config.yaml
num_hidden_layers: 15
hidden_size: 640
num_attention_heads: 10
num_key_value_heads: 10
head_dim: 64
intermediate_size: 2560
vocab_size: 32000
hidden_act: "gelu"
norm: "layernorm"
norm_place: "pre"
norm_eps: 1e-06
positions: "rope"
rope_theta: 10000.0
rope_fraction: 0.25
qk_norm: false
attn_scale: 0.125
bias: "all"
tie_word_embeddings: false
parallel_block: true
init: "uniform"
init_std_qkv: 0.0177
init_std_o: 0.0177
init_std_up: 0.0177
init_std_down: 0.0
optimizer: "soap_variant"
learning_rate: 0.00326
lr_mult_qkv: 0.5
beta1: 0.95
beta2: 0.95
lr_head: 0.0141
max_grad_norm: 1.0
warmup_steps: 200
schedule: "cos"
final_lr_fraction: 0.0
batch_tokens: 262144
max_seq_len: 512
doc_mask: true
train_tokens: 753700000
max_steps: 2876
dataset: "wikipedia_en"
Each number is 500 + 25 x the weight over its row's rms, rounded and kept within 0 to 999. Layers, rows and columns count from 0. Numbers have three digits each. The size before them is the row's rms in percent of the matrix's.

# o: layer 3 attention output (transposed), 640x640, rms 0.0599, rows 308-325, columns 240-319
# v: layer 3 attention value, 640x640, rms 0.0311, rows 309-325, columns 240-319
# q: layer 3 attention query, 640x640, rms 0.0362, rows 320-383, columns 240-319
# k: layer 3 attention key, 640x640, rms 0.0371, rows 320-383, columns 240-319
o308 097:489523494472498493470470508458474460488434503547503533507467476508508481430483481516516505496484497524488481491526500542472509486518509521527470507517463494456521514498520487471474462493445516521491500527492502492505504503502474514506469529
v309 095:545466486524514435488503473480539488525514533516538516494510491470532537500515502525529555469550475478522464492538513507484537499444499526486546493494512536471483454526486479487517574465531513487476520525515452506500543500464502512498485486
o309 097:479471468473526492518469484479474500493519465506533519498506499518505462510504468477488515476551473494499502498491447488533542477475487447483483518472477534495492501537510495521513524466480570531487481501537495502457458519467506487481519489
v310 087:473494466486523551488500481504466457520459449515492528499465503518531513495514516486531494457507522503511522504511496486493517497499460512557494466504507500501516505472517560506511472479478471482465546529529512526515488480471439507504518533
o310 090:508510471503495536496469517511514559499498497464496574541534520473496488522536515508517455568485509552508492507508512533460523534484443504499525474527506490503489489502531475496518529455552567550503517484505489507521507526541514521525485510
v311 085:507554496506493480505525515492513526521523506531475501505519531517485487469553533501504495470496516495520483505490544507453528504497486485491510513466501493529491467532474488488502522451505504511461507511514523520488499492498515521475472479
o311 092:475467492487517498480479522561508481449477526493482493520512483515495521487464495452517465518495481474481490548507513506533509488528492519520494510486513503537518526463475494515460501467476509529482483508513524502485473521512506479475510503
v312 092:502475448455504533522486498491523532504502516509458517547501484478514492536497476509459477510527473505518523451501498495520457500526518494516471543493537500467519537543526484514495485509504519468496552517496521492517500499486499520518527497
o312 092:507493520513532520515475486490516508504525540503524497435502539471486530486517527447513532499468533513506482567512473490500519522486470530488470488513471557480475494520476511529515493496478468537479494495512467509509526501555532513480413447
v313 093:510450494514499469529507484538463488509503493515486483475510464539499462512543542473498514522527551498519475505501507519500532476504511487478478479505500502516525488511520463539441509522540493531486550512498485559471507522490487473455480494
o313 098:476520506518505511447461479508481481465516531520503492494505543524503511490473475502458487511444534494516510511502454475488506524450465519496502488494503531513528491501487495546455494473460517529475479483501489476490492512491461460490502486
v314 095:505505488503471479505509477485494511509522558496495485510484504508502506530508509493519513485481498491476492548548496515463468459479516490499506505540516492497489506526511513494498493467517499471518532526525449482494517499497486519488562502
o314 095:481456486488444490469482482501458511471454470543511487503499495474500484520526515504514472494515481474465482481500522462508512470480488499489475508466482548511498532445493510528474527465485556481499499493507515487447477503515529501454524521
v315 089:515514488493494493451450514466519482524496506526480509527540493493509498477518475499491476520463514538491470530449494484469501514465525503495514487525500516575512502517480466514511547510502497482478473531506498510505542469520469482490489492
o315 094:543475531489533478492533506495492527447493492509479529490545520480528532446504491519508504491453477527539499517459514467460474497472479499500469516505547519487544504481484477520500542493502496513527475454531505498496467485513513507513537551
v316 086:521495470475537496469477526519463510523502461466456500454457499502479513474513509491513492542494529502495516487509483495500528532522502504494531485486501505508504486475504497520536496500511499506537539490492484493502476467526527526535491549
o316 091:471538488507487467522476521518493469486521462496487492545481478517515536504530549491498535524486520448502515526493500527483509551510510508468476538503440494510462483488507508502503477510511481462485516441517489499516522536518516540459539511
v317 089:529511487456491506458544470455525503509550487470534509510513482492531501498498471544542495482465508498507480487490434476497495500487504518476486517492558513526495473467487516509484511559479496528543481489444508526503493510545523491483506495
o317 093:499488511507526529492492504452475457504482502499493523479494536501535521494465548494507517505481485501452510494469508528509509507478514467499449509501470482493462507521513490493459486559531492456466481486512465488501563517481504512508468495
v318 087:529526518503494486502496476493485490503489555469505491535465462508442513503522570534502527482479492493495493487538524517472550503472516521521536483521525487461522490528505482522496516509539498459511495504474456529447482565455529503494498542
o318 091:537502525522476492485504470550487530508461493506470503507482503532431533470503496557529479460490494496529483479517499498494497486479524491477484491421495523497478483464479497479541520501485540495505518511510502484475508499502471537484520531
v319 098:464453487510478489517512440506447498488518510518490511463521476537482475477565532519471488497480471493555469524527473467493484461504477518504473508522521460545479548520548486512500507501469541477491547491567513468523525539455500517488474503
o319 096:460488501509482490490522486488483495524518510536502516538521494489481526527512528529515506452503531466498481473510489495494477521492533487462502458508444511507449495478490533508507517484486464507495502533513502526496490498476476490508458546
q320 098:460505487521506498521549498501492527516484478497494471502518512516520500520460517497503512515499485481521515553471538498492513504495484479456494485506502500460479532490520503510513500544519536517521503538491524506474491510527528473486520486
k320 085:547484512477478502503489496532491458517507491491513480485455484538482494486493523486504524486503536511451502511524470491479470539474500476462477537478510545497518529503476508528467516469512507490490514535483463457495496511533449487428482513
q321 101:523512516510526497536475541523517492536504496501511499553475552509468476503485491474492545430526498428509518524487536540530457538494491496495464521497498478495509538476544488530495506533463489455460505502516503488528512520519501475483484460
k321 087:508515524501469465511485528502502555488450508515520529509522523520506508509523504479505452539503493489528493508495499514526478488476523491515523507525501473511516473521552497520479514493488501528520497506524522509484463515505487564491515472
q322 105:507477502459485504490460518513514461547498499515526457484503528482501479495545504557510476520542493485504473543550496515508525530521487517499516529434470530543495502501479491480484500490500453487499522505469530503465485524513488513519492490
k322 093:532548504465481490513487432497493497486502485485529495531523463467477512503475514502457527499509529469484507497485509541507526555516485495483492490475512532493494478509482461524495487485488513530504509492489490492532513538551476474459500521
q323 093:492536474486520479470543546530484515482533538526507486497505527509467501474525508471475485527491512497508479502485511469524520492503519488531498476483476559502515501485525516499519526488569497522471460482472500508481541543534546518497489486
k323 081:539509528517543473460499513518465497479469499546485515502489501488516455486506507541521493511518518476484537506534472496503510509483514480513474518501487464500459535537507509500511458470487484496502477512513533500497464508482470516490516498
q324 104:509494512478537494540504490526472506517450495518488473515490447511526471462461518524517563499535526447507561484535476491496567530475504517503510526536500518486456488494578510516503527488496507509508491470449467494508492477486510541531454477
k324 093:522486467507492465516522501493522507496532523441512523481482496510524546482483469507463472489499551518496452470521500539489471500527466528494522507497533526526484477559516491525556487492479501543476513531450471487510565536562489532460465508
q325 108:535501531498517508467459476533477465474508503495536520523536553519469495514534489523499468503534503471538526479488469492497482515500498469502467476490502502443504534521519453497476480536491524503470541482517477499521495508509532485537515532
k325 091:518503469494490498556489478509506474511549512505514515519507522512518531483481514518501501540490504444477466486548461489502520526516472519477526503460473471486494531508520507528526520479534503464475471515497510512521532504496482515478518527
q326 108:504518514466536528491504516513480498506454521484498509527482513472497535489498447463517450485449487497527571532469479514499543519462501501533504488536452489439490518539475463505480562494472509512499510519468487488502506555508509525515469457
k326 106:484521473488509482525506523470498481507505473575521552491456544508519500535535519516487502510513485470483522466493521493522494492511460479486465511516547493517505515500524490496496511489465479483472490511516481463513501480446544504504504488
q327 106:488469469504514487500491493478495532527471520528511463508489500527536551512495516502526499488477507451495459494544528506529534456493569444489493499522546521479529448466495514507480526519483477514457527446528540524479512533496531498532511492
k327 105:506496546494512519493490506491513490496524557485543503516463509524499497574517506476517463472530525482502518574536495514482504467477468530495453538473512483508445488525499509528529468487527470514527514514460475513495505532519491539524478525
q328 104:518510458510531484513480523489505495504496482532513480467497500459528535523496505476510510464503488479482490463482498491501474508513471496525509515534495475491518517461505490469507545524474518504459494484485513522541557510510493455506513515
k328 078:479471475539502556517505514519491514489486448531498528520495552464466478508491527483506467511528482528522492519508538457455482489457507501497501457491498485468487461469511510497471496438478501472492468509548515494512502475535523463495547490
q329 106:492519507491487531464472453498473525519515475464480495468499496508487475491514473561443449463515495512479527465492474529525520470488500493509491512498537516505540499512491498520477455535482506478471551509499495498503470485524499522496458491
k329 091:559534463481506565513537485480501515502489526497495495502486497478476484494483459518484524488504557484482499485512501473520466500530494538495446504531528569542516549521489475484519504516530491502536503521436491481536502517482500524442491485
q330 094:520539478499495488499549535504499510500470480504506515483518491531512520495487540479494437526541465559525509524516516494515506430455516487487507480496525531473482527499515441531503497486471486506467514481500504456531499508528494521475528465
k330 082:516477513515517472524477484495498515524481462545534487498540530510509514505461504519478469479496485465517543514505507479493526524505512561490519490452490491482497560512533493517535492505483488477497501505506487457505490506506475486555482510
q331 106:514543531482490496532549494498485539476536518471505475529516508517528504503479499527493472491491497497507475450436515501513481495482497513473517517508472491513519505544533507538526515486524471491496497533516455492526444493502507478473461498
k331 078:499499483486481496488489487504487478511523518468479495498516495505484498480506473531475524472525528489494491477485509516499475526491518505523504486491506522508498448499523484506510514501494509527472477499464471511516472540516466478474468518
q332 098:493480463546508508557514538519532506499490504478478507490485485485512494475488487432523476505520531515433501485536498485564524489498501506508405524470524520479475475487499501469504507478466489545511513465489489486478469476477459481490517488
k332 074:462505472494463457495474520476476484519497504488525466438499465489424496532498449513514505465455479513494463489501469543485491504508500538519504493501522480482493472466482522462516532509466523478513526485489491501534513503544495555486500503
q333 108:492444468494485494502489514458513514477493496470532509472500529498443500474502516460506515488472463530508496463474504494525528504499534490490473528488492521519492514514504517478483476475503459501506539461521511471530508511497507517495533464
k333 098:521481533521513460504510509498508499497484485495562497503467477503540482500500534496478481535478497482494552553514495472507504492441539462483513501468467454508496507517467507510553473509507473487464486545520487493499510518481527468508533489
q334 109:541501486512458535492527545526461478535522473494511479538451465534485510475532469443495527505483497527502493507482518522506496495486534478529508503489496475470485485524501501509470499495523484518495528527483495530529521555533493516479485479
k334 101:440488536518525497496473463487513524525467453483479525464530552481496458498473507543505495490538471516496493507500481487536496453505496484506514514504491502543470528498551512495512553491475498517449469513501512511529481478464486503495510500
q335 103:518454489482507522493540467477497508495527447488465515512492482519498526491484541521457570476489530462542494494510514496486462494530493498486530474460497482469505497464532479477483538513486504489550496484497487469503547454496510475445466459
k335 093:489516507502511497549527524567469512480522528503477475499490501471514495523517484489555468473495534511521480501452523530477498480519496500505526479526505512508497471565484516497528478481463478522519550512501546502509491539519494519508495510
q336 103:454468471503456474481506524464477502499521478515513492497461491483509502498487530518475470452505507463512506483513489540532454506489516520502534490477461512546499536489509478475507490530536499525494510462507520474515490521515534506477491507
k336 097:551526528539529549518504490531569424529523478484451470487510517534500520468490512463505495500500487462480450523527518480487472469500479520517489556516476487479525475493492503483489546490498496476553508517498452536483486467477477475469436500
q337 103:508530500514484534503566491570500534473529525503458512499481477479498517509486536523476484507533509527485497527520484450488562537504516550523495497507535524545525518508515531531520532498496523534562501474529502517505518491476486491491503512
k337 095:497536510543537527518515515485486555465520462465489493517467528493524459477466468456508479524509488480472562435496440483488495501518495472501469535510463493512517499520492493517509482480503461483459456471501504479494480496488523474513470521
q338 103:498486479494511517492502484503484515517520494535548488521513514479526495509518500526497494507445501502535512508467501504483502505506479508503531455481461460511521488534513531459470485519468491510479486488486532528526463529494515491503486495
k338 103:496504502523505487479513511515511488535487464499529537491491503489513473468490507544518506499519524450509502487474507476543515533559537496469494450487499537494507545527508494530505524516506535465516468495529501465466530513515475474521500497
q339 103:515475453501526514493517492498473508482466490500507491521463472450477477489482498495502444546505509471507493478499549496499551524483517531454505479442478525438473513502492511503502512478520544462545504489469505438498469502497453524527488491
k339 096:435492479482488516520508497475515481527452468481544494466504518512518483522532471504490524477511496508500471447461500521546483450467518517477515482494493554546511479477519485530506522465485476500446469481490474475478494469488486496497485489
q340 102:468488527481494526506510472517469497538497480537497492512529478491512535495488524485473506490475481487495511481507541492528491497534483497517500532475546509495500495516481503491507471467516472484522499504511538460453519485511508482502480457
k340 095:457533475483474522534482492511488513529506502490543492513479498483474512489501470464515539508512496519509513500497424510484500494538553508448444518504504480489473465507513500527491492476475507521473503488506507502537532539467500511534473547
q341 104:477459523524491527488513493492479448494498503491547520539490506502548463497496468494504468483511484532527514520499510490498431490515483516525505461480525499480453501498466493475498476482462486533459515477475532491547504477517502505512524497
k341 100:473481470554530485516505488500471517491520472473452505509528478520481492505518515510482493502501529494522524489518496516449546536485510522493517548483474450512503541509548503498518523536529486525497516484515518491491495503486504494492508474
q342 104:515484470481561478488510493536509520475434480517457509504452493496459484513490510501525479492519475491514475504515478521490532505494522450485511516467499527464505462492500548508487482466455519524528518473491490461482490537517520501457475539
k342 099:483481514495545477501509498535520463467556489473477497460543484499578514487497502500476505472520535507456534477452465509482484522467483552523494514521493490502517520455488469507488505503514482506527469513472531480505488480505505475521466552
q343 097:548461463514468512481512525497523479477496500507469491492507538515495506510460537448530487521503477521529471511506543518485474525485474456517488489518509469464489460480513529504521509461535486532498532463494504495522531504514537489501458492
k343 094:541493464525525528529502530515495540490518512545486486516492485522534496475507517516493577466499538483456460520451516514480493499518489495454534536505496499489556526510506453509510529527492469486504475512454536519491545530491500513509514487
q344 098:485538513474453541515522520498477503558511563528531531507505496528545500497481481485482526490441505502509471514467476514500537498520532484469532472505496507488485488489509488502488547511497488451545510478505488504463491468499498501465499486
k344 092:526530503487539464497523569548480518495462451497498484499514549531517521517453518517535497494505500514505507516505526513486538457492531511472483506474482518512540493502507491574524466456495499513520493515463456543492494482556526497554481523
q345 102:471485522459463479504534458498507512492491505528467455489473512452501518487503516498520499481522472493498530484536483529481538527501500463540523477498487500482501511495464517479514494523476486491501463526499484497493529528451482499479523524
k345 100:497478502471492540480538546473483504486491431519540505507490492538520514498471524517491475497490462473513496527509529492482505478499518488493505496446550517458513515476435507473494468465532487506520506501533488499500526494486482511496501484
q346 104:538495552509504498474483518570463508514494485484501499506501475487479490514457539534469471502483515503491546500490511538500513452488517556551503507533470517456475511508493482533469481497563486491457532524456502468500502529538499499484526484
k346 097:513495461483502493505522491485507499499472519542485473465503513489495471509521511478473516492528490484527479499489523522503503471584510491510466478519521525510502512481512514490504500523475482510488477525489526493467497471489538502460474464
q347 102:562487488461476510492508482542491501489525483526527472511479503565478524481504516503516532456516520512507491479539521490497513491481500477532475529514478502480502523468540527520508495523487487495539525486515502517432521477532517507514511473
k347 098:473515499492524506492487523476504485516489500510451533537520516500523509557505530513503507480495496520462500482499520508508463480489502474498463513468493535494509520512506507505460553493531511509470518572495492492502544473490468519547469509
q348 105:438520491508531520513463505542531469506479487460507534504496462512493487494546538502532505488481500512531521506532476528481497523498470537494485506487473499532517502477499505523467524482530479535493513446507517511470487457546475504490531536
k348 096:531482518476482484498524512463442505534491465512512475454490521520471465506471492487465525461533491452496503518478518447468506497519520500533444541495504463518499509522478505506526498534453485489478519506522506515482459478518487513526524496
q349 103:510456510476500458473470510435485526531540530439500511519493471532480478477503505480495475514503494486512501492508495535456478483463494494496504499490508522552513465529492523485490522542472497504526505508545450518534530515535520489500489474
k349 098:477564495539542500504486475502513502529466539511473476496522505500458500512493465499514494503512526491483527493526505466518497491505501510580494527512468467469472547500487495493495517521488515518509478473493520496477494429506502500503492498
q350 102:476485503483538503481517503487495491499520488456495473506497505500514504500501542492489496511474510482486550481485435469543478478490493490522511476433470470471502448466508528544508491488499528529506501532500512502468488507442554515532481495
k350 099:505456475566519459489479542459501526542476502517497545459554533477478501550509475539514507475524465512479523493479488451459478525483463517498516495551519550497519511490513513520510484490490512502501514479499498474498530581478482507509499498
q351 100:448480479461476498454490486529492522504499498440526542507523488534520490543477538530512510530492507523500484494528508479513479529498518500541502473486502471500508496483515505507488482503490481547482487518516518495504512505496467531478479527
k351 097:460443495470504544507511489493459530522517540509525500500484519476497527488518470463512492504502502515501488552460453506493494510456528453466474512461493494479477532496483499483498488508465506492494526534530525484503521456452541486512484492
q352 108:486523487492524547481519518499501469510529458555511476517490504547510476509507516461502501532488532534541470524454507465441495453517528471525588506499519463494476474526481526473552495536465519485505532501516497484516504496528557518483512530
k352 104:497489510492509536466514485513487517502466533437544466504508515502520457491528522469489511450509509483527562524523478528478443533465477495539481484519499505474519543515489509539482529518456471520512452475474485503503476472463479458532479505
q353 105:490513483489527491462521562526519469491499479440496526490496524493532478487498530466521488519470529515499531453481515527491514511512493490522498505452540504545487472530503480504533479454514459438487517495459478531486514510518483544483514476
k353 101:512543476482475491547467487500476481495452529450477462528497558513487513458457502483520528482506530459541469541514433495509446516508525504495495492511455470477438507529486512477497538522520496521481476522530503489487491523488507481541501501
q354 102:506503527450557520515513495517476541510484495487565503554547508457514474511538467457544462518511519507494499521486492523519548478489497536480475483508495494506518494523446480469476522549470536514495489511472500484494524516517533474486542500
k354 101:476535454487452515492493495464490509498525519527510477465529488493507489515486471507455519484511502519510496498498498481507518509546511475471553482500524484552459545501530544506479504489502517499437518517525502519490495490480481517493500514
q355 100:472505503509550508481472459470536496514530526507509506491523487514482508499478514515545433480501473542503485530530494492480511510519466518516489494504524537587491483506528509539525534479534509510487534480499477450482512495463511489503484520
k355 102:544524483506460512555475481541490497490504497507500470512479508482503491512480484504446545512524470552504520511453461513479523488473550485490489493474464468482468491501515501532458510511511479499506527513484476526524501470494490459472548504
q356 106:522502507481505551478493500512514504509467516478505484436532556528535561518497515510493519478490482508468532500469451497495493448481503511488448490465545516462490543513439458465555482524485504496507496486525553528471513464427509524491523486
k356 099:467501542490459528500528497528463462522501523488511519518516491527521498520503517522526513545503496476487484486531527506533496499511506446503517504474497494466527543511528532530458447514508496503445486513498484512500502491506520481506486486
q357 110:508527477460516491497482508497517502525526505485517491524531468525502504490509483488540502542491509548524502494516454518498492507515455476536535480461472509460486497533532476514488508515485461473490505513490542487524520470495544536537519510
k357 103:507498515509504544469505512501434485533473436502487491471453549474507516530523515525485528493491498469526527496549502495498534532481505481452533485520536461531485525456490508495470528496492515500487503509484472487482474537457447517477489472
q358 107:485493426483482483416521488498577484491471489481515533511516469494514454498487548503503505523515515485484461474496533550477524515509537463479455485461516522483524498499498484449525470473507503479479480494495470515507466539514519497512477454
k358 101:540495501519503522566480530496495528487514514504461456500493525497521556505499500501514485502489480439509526493512506447486543478467481521510523530509521501493455480490478519481523503475526501480494447506475524501453541517479528507507525489
q359 107:499473504523557501505522505487485485499517497522521478490521466470475492539504521453503494501515492508511508496517486518453507477460534519479508510475517467489504515496509470473536494491512535518525520501482465481553482481507526506530467498
k359 101:469479524497459500521479505541496506522479526493539520530457522519486520530487483503488513459513480465530465534524497503533515544523497477486481508473496471531476495475490463490471476494499490515479501499509525491459475474535465473496514512
q360 104:511472526486545531552480540463516504505508462535512492515521524506488492527518475496523537488494519521498547494504496483566505479529477465480502467482544496507538539493464481451537474495472504478494499462479501492557505518460521485500487491
k360 096:503478549476536481480461475524496499521513515527495529483478532479450489453512474503520492474486497480540497529460461487502520504486449516546482469529467490527499495477480488517467495509489504485512518502495545458496492476506470510510479481
q361 100:511532490479508519459509540488553509478493497494478481510475466490501501493481505524508455519518540461510516502481504549550512484514540489460493483496514526532528509476539475483497522512532498496534487520498527478521502495459484515539432508
k361 099:513503496472510478515501496500519488519529500542503515517451557543507485466515508488485544545491483519464460493481527473481500544543483462506549533485460458484482468498458467538479451482500485490508510510477501546488521514521538495514530526
q362 106:516461503449524537500470506515493472498483518438523507507497547507528450525513510454484523511491490479464492500488504479464478467496539476508468480549497506550545498502487472510485458515513486442467518489492442509487500539500504463504507492
k362 099:488513477479486515528530485497484465468520518536477509487471476474496474490484550527478530506534524445503548502552489531545536517465530542503500488467448491476495520487533495494468546442518529485491495441446547508508505475487491532492491522
q363 102:513476466522489483516484473523528507516525520469475501474489513482474456484517500549485488552506505499485495487468516482503486553485524519451478495505507492514494501471503522489504495495497497480512475491522535498548517514495496514483503484
k363 098:508490514489492467479539547471498501509454479507530529535450434475534447478484473471536504497483511477537505497546534528502537475517452524508523487464495523525541513513498470507522509471536485449490533488502476484461483496481515509522504503
q364 101:518477485478487444532490515530534471536468501521473485484473487481516514503508506489495492506483543510560507492489513498485552495509513528520512487462490515519533475543535481473478503450506498503479467511444491500504475492502499537530520494
k364 094:536485522519446501502488499455458502482524494482513503502489481468508472510476503495510468497519545513517517496539538477548503513526527552489527506539531509513505496479537517533507489533492477491494492541477496470498529496535482474508489467
q365 103:509525478518528522488512516471510514448469521498450479515500516523476533493481466478521514495486518495525567477505487502524472478500527519530454556499498501495498477519493531516542491508522489525501513485509503408510517510501513502495484524
k365 099:542471522501512549510499522526520499484517506508521470488524502510488503485532492498500489511482441501514478530506508496484495501453473478496517487539537538518507499496515468479501521527464491488525481504486498549480471502447549482503518461
q366 105:526461490471493488473482549493507522498515469512537516493518517461528487501502485518469497474495527478466447506506466522475499503490547513536507491436479536520479536501499475488481449530498489499512504462478446518453530496450496535503524500
k366 095:515498478530542531497473484475488502510530535513495478493481538449538496527500515459564539483482541535541545502494500502513510497506486500481490472548469560481522493505438452492468552491515483441503507539516526504496533519505554500514538492
q367 103:489477511526503502507452474509531504472472493504448489477513483532502522508487493457522537474492475515517490487511479527542466518445504560452520475555527535489479520482478479492505530510499516478510474501497505459506485506482481496509513468
k367 096:502457479505491490477522488515476530515521533512455484471473464548524500485534520503480497494508480508514507532506490513484544502475463505476526486515482536498494475517517521506480516504494489491481486515494477503557496511512497494496502511
q368 099:547528466499477487519521534512466470474472478523498487523493423501505486474518426467491494502500478485481522470498510495484481508502498475553524470544482502510529442516524532485539517483474504514480467514506457500480487459491538488468478540
k368 096:497520526502495495462497515477496515490507483455504496502493574508473544495503557472481487466480483498553519455499498488529522492511507504488533529478481517484491492504475485485490530510502529483488480489517533535502495548515485517528518484
q369 101:457479503468501472532525511475491528500496469465517474527501512520558493547521515520488541484456515474494492481450506525450481494479469524539499516498493493508489481458429507489491439525513452453482508515486454508510444558510491499492538523
k369 096:508507519473448496489531438479509498505491546529511459486535482482453505526465507506538473517501491528542504505471527449493501474537491475492485523500507540488450522555480559489509507487494483501548483523492494512511491492489458522509471530
q370 104:490541496426462504530514488492524472536528500499548439511489518474467447495521532499479545483497489479465513522503469500504519542487505505516504485485504509555451495517463503512470509491517487466478468513464479506471494519519528492496530494
k370 101:502448498501506485525525510489482477490465507528527500519456462471513498498491513517485497485497530526529504495500509454482508481487519511524479481511547533469520493502494481468520475461507471530482572505515511517537475503481429465498476484
q371 103:460493507501538476476536538472506462488447475466529456487501501511494519471489514503518523488497473461500479465521476492534469498502516470487464502486458513468518513536505520480514543465468498508498510515487462450518444499515518427578499543
k371 102:490487464493501511561495500521501517537535518489477527499472524487540446475495477490483473493504531516559466499494469484470525501472498514509537508500464473517468507497482487559507495511501533521490503551519507524557484517491487523492503494
q372 103:527472481521485539492528498483415501521472485485499504508539522480492531529508510507534541524495429511515487472486553460492537488487461537558438502478503504515516528481497474524508512486499514525494494473469539491463497511512544542554516482
k372 096:529450504496469498518516484470493529561520502484542474507488519512527476517512482493460513490513511464474511512484475502526470518547522499499506492510513495506506488527536486452506505498492486504509508521532501518469500490478517511508489490
q373 099:505510536500502489532498480457500543532492485457481498518488481465526530491509490473483509486505482497469509521491507488520504467477526474490493580477480490474502484505493495456471551499528496553518454480545451463532525504469466532538562492
k373 097:528519475489463519489515512528517539474473521470519533498471513442477501452469477526471497517517444471502470461588538525507518527504489491571479502515467504500460490496510480534527489493468507506463474483467528540484500497546507506497475495
q374 107:501567496509512471477481475554502544477509484454471482523516514500518463494481460494494504477507517523482501465500528518451506501492471531502473499487515458499460442526512500493474456527484505476498491505534544488515481507509467471519491462
k374 102:524504525478474446520500505539509440473435513504543514473518479491513510472503491473505514554472494520496473472502481483527529506496525486503498549507478517480486514488520571482526554469516481489525498491474473492502492504517541529469528550
q375 101:494518513533482540498483493512489519501521482524486496498464493531509552506506560473529529500528506512514516506478528526523519481520494511536472477527498506504488463574505491503481503501529482450535515477535484527457513455459532528496508474
k375 096:503493552500518486493499504509455491448505527488521554508519487509471515516461480486479509488487532503482500508481452525473464494524509499548474527529555484510510513483529497502471480521506497471536517473441457511464512548484469504529476477
q376 105:512478471473542521494486481487522485521512487474490535523509535486476502461541488464490528479502569573524486472538467563489521560471497506502497501476483513451470492539500497526479505504500481506481529506530555516494516444502528507506486514
k376 102:487478513490522481502488506508528460488521546511497440506495495498536551545477510477540519518475479509398452522484523501444488472512480469490485525526519499507506490492494491515478512507504472509508478515506465467474482495455501523517553499
q377 101:555495510484538493495493488469439515469488479444505493517478452508472469464501497490491447438496491493507516508483514489465521502559484520489512532502526475525489488491491469475508544536487449496484554490494499537516527503501538473500552504
k377 093:538506482536513511481498525510544495477523498515499486474521501498509481492480510512452560522510500541471471480490503491496489482454490472477453525483482518528464477468456528503443493510506478514523430473468496464494476519473518535501544522
q378 103:464472499464504513517507479504529504478474501495523506455512516487511527504551469481496491535522501485532480502490504545464495481502491514513498474473511512491497500497466513504507486427504510474446493487530479535525464454536521487501474522
k378 097:497501502500522498492542493531461479485525511456489529477489505459497495528497544509523499519503539540495519459532475521487514550453523495493533475530506473515512506511538524508489540535532491490537443483504520487524482494564444530511532492
q379 103:481507527550495481511513561514506475495467485483480494476497477464471520502472531531525461466518509493473491461493506480478535483476507509493504485537488477501513526464499492503446492482461478494520470540524500493472468520511499483487533467
k379 100:551495488541470507517499487484481499482533451481520549507473463485489503508517493478526488507481539511483492531496489469492485523507501521519531517505492538461486478487504524528477441506469463455506523468473509500533542510486526512497491477
q380 104:517559517485508469492466492490518482491511503469478529516503512528453497456498474527496527528474502514501470530503517515437474490504461528484475503493455491516461533483474429500497505485491491539518509489477455483469472492465464496516520503
k380 096:492504495502526469503481531506478475494448525493481464527460509497503540545520557457488496509500515577523476467516474484521495499573522452531484523512525474487498479510543497481502503508494475451547483454497524489484510526533510532469487493
q381 104:525494535506498497488473509508512542532486487490560561522463532498471476543491448453494498518492513516457520519453512524456498504547482525498502522495502489501498481488491497495525483460486514498543444469492516475480497511536491490528543514
k381 099:493475516498532483474534482465478463494520539571497525479498501493507493539512507508500527512512464492503452478516485515521478494508519473497550436509539468539518484504510519479496535464506543500451535521535476546495487488501532485529483495
q382 101:451514525446475499518522484489469458488558511473470494497506528500496520500491466486507544490467506493511469450493519501504513465504460522474529470509512501541508498536482509469500551482502479485461500543488536492516471534517535491470539479
k382 098:505487452544448516531505541472467509515463458489514506506498501463507489537527550475495509497477525509457540535515519528494441500511503486540486501507491524487520507504486506484498492507511484477516490542473450466517484464507472505543458475
q383 099:499494543477467502541530464539523483550514483519472514513530471512505503495468556513519523483516476505475506504472479466488526518496520478487515518516488519547520490470499532485562505481481510497504496545514478516486491516489501493509538508
k383 096:521467536469499500470499540476487539485469468483522541490567522499463478494493490508499493479524487496517472502532466496481450556477484460517546478541502458491439477539477525505507478514541495506462515509450517505486502498477482531508445510
v320 078:507489508473515488475466514465506492538541485529481487492527461558516520466521506484469532523529502506468463506488489521504476502497517455491522500506478527511574520482504471498486525463534493497523485517485536502496503533496529493477492476
o320 084:436495494503468464491516520485531523474495514456486485500484442456508494508532543486520512509523548480499519434508501517499503524478472516501513506518510521550476490518524495538486497494526495486524512487468471505516485462530494550518479446
v321 080:521480502511522499500507478477532508510529456480489513522520494446489504497491516514504483466481529561494480453518482497493512482548495551489518480503479532499501495427500530499471519471554534514526508473494501508508523523455517516507529512
o321 091:478519496470535499449528461483482496518451521530534489458503495487521524533520543495482512496467492502477452507461510538520506495465469482488483489498550451483496494499527487521482490488504472452437488491515545493470555486500513536513511510
v322 081:515511483487469473503513494484502481469459523505518525497532529504453472503480484531524451498497487532480500463481485521513516485492526513496506517479498462481442452485518490511488506502516505483497491461540532490464475490488559525528550469
o322 088:515487506531579482495494444491470528479519466491514510515472463524497542532534501457519512507479515468536475516500502490476467496501499508501544498482531477524523505522501488523477491478507490513479492487508526473464491490500486453512528494
v323 088:477512516515517510501462507500489522469516511478458473522504497518505467527519507488501499502494512559533499520469494483517511498506482524491488500450532516494481485467529537486502489458481497459489533529498546466471468496539511553542546518
o323 096:459472528471531479526499538504503506489490512502528524492508475509509520500498486463498526502515466459509540465504492485518436482487501474481458537535462496491487470529515508507500481539491556486496495514498450529536524495507512513473507512
v324 081:553506532475497538525539506495520501523469517533471526476495517457506539494531510497521510498527488503516487487513489485522505489475521541489530476490483512510492516520529458463515545480501503501499547474515488503469485537470486463495460460
o324 095:509461498512508512544534502529517509461491548445463482498498509522483466475475485553514470454521497505514516509522478519496476483545532502499460519462505504499498502482523533516504488503481490511483504515512468533526436489505479521492441517
v325 081:477490511489508502509509478507480494469509470488519505491519494456477485455440433511505539554521529479477505513515545538512505488517449502527486500484489541489467502487542540517521530457510463466520530504468517504531491449509511495512518490
o325 088:467470486494473496529512477495492477501512481503503493504499498518474517546533512504512506482450467563498516490494504510480478501469512521486522539517468517482499525479456502462514476494493562529489490484501499498472512506537478497483458491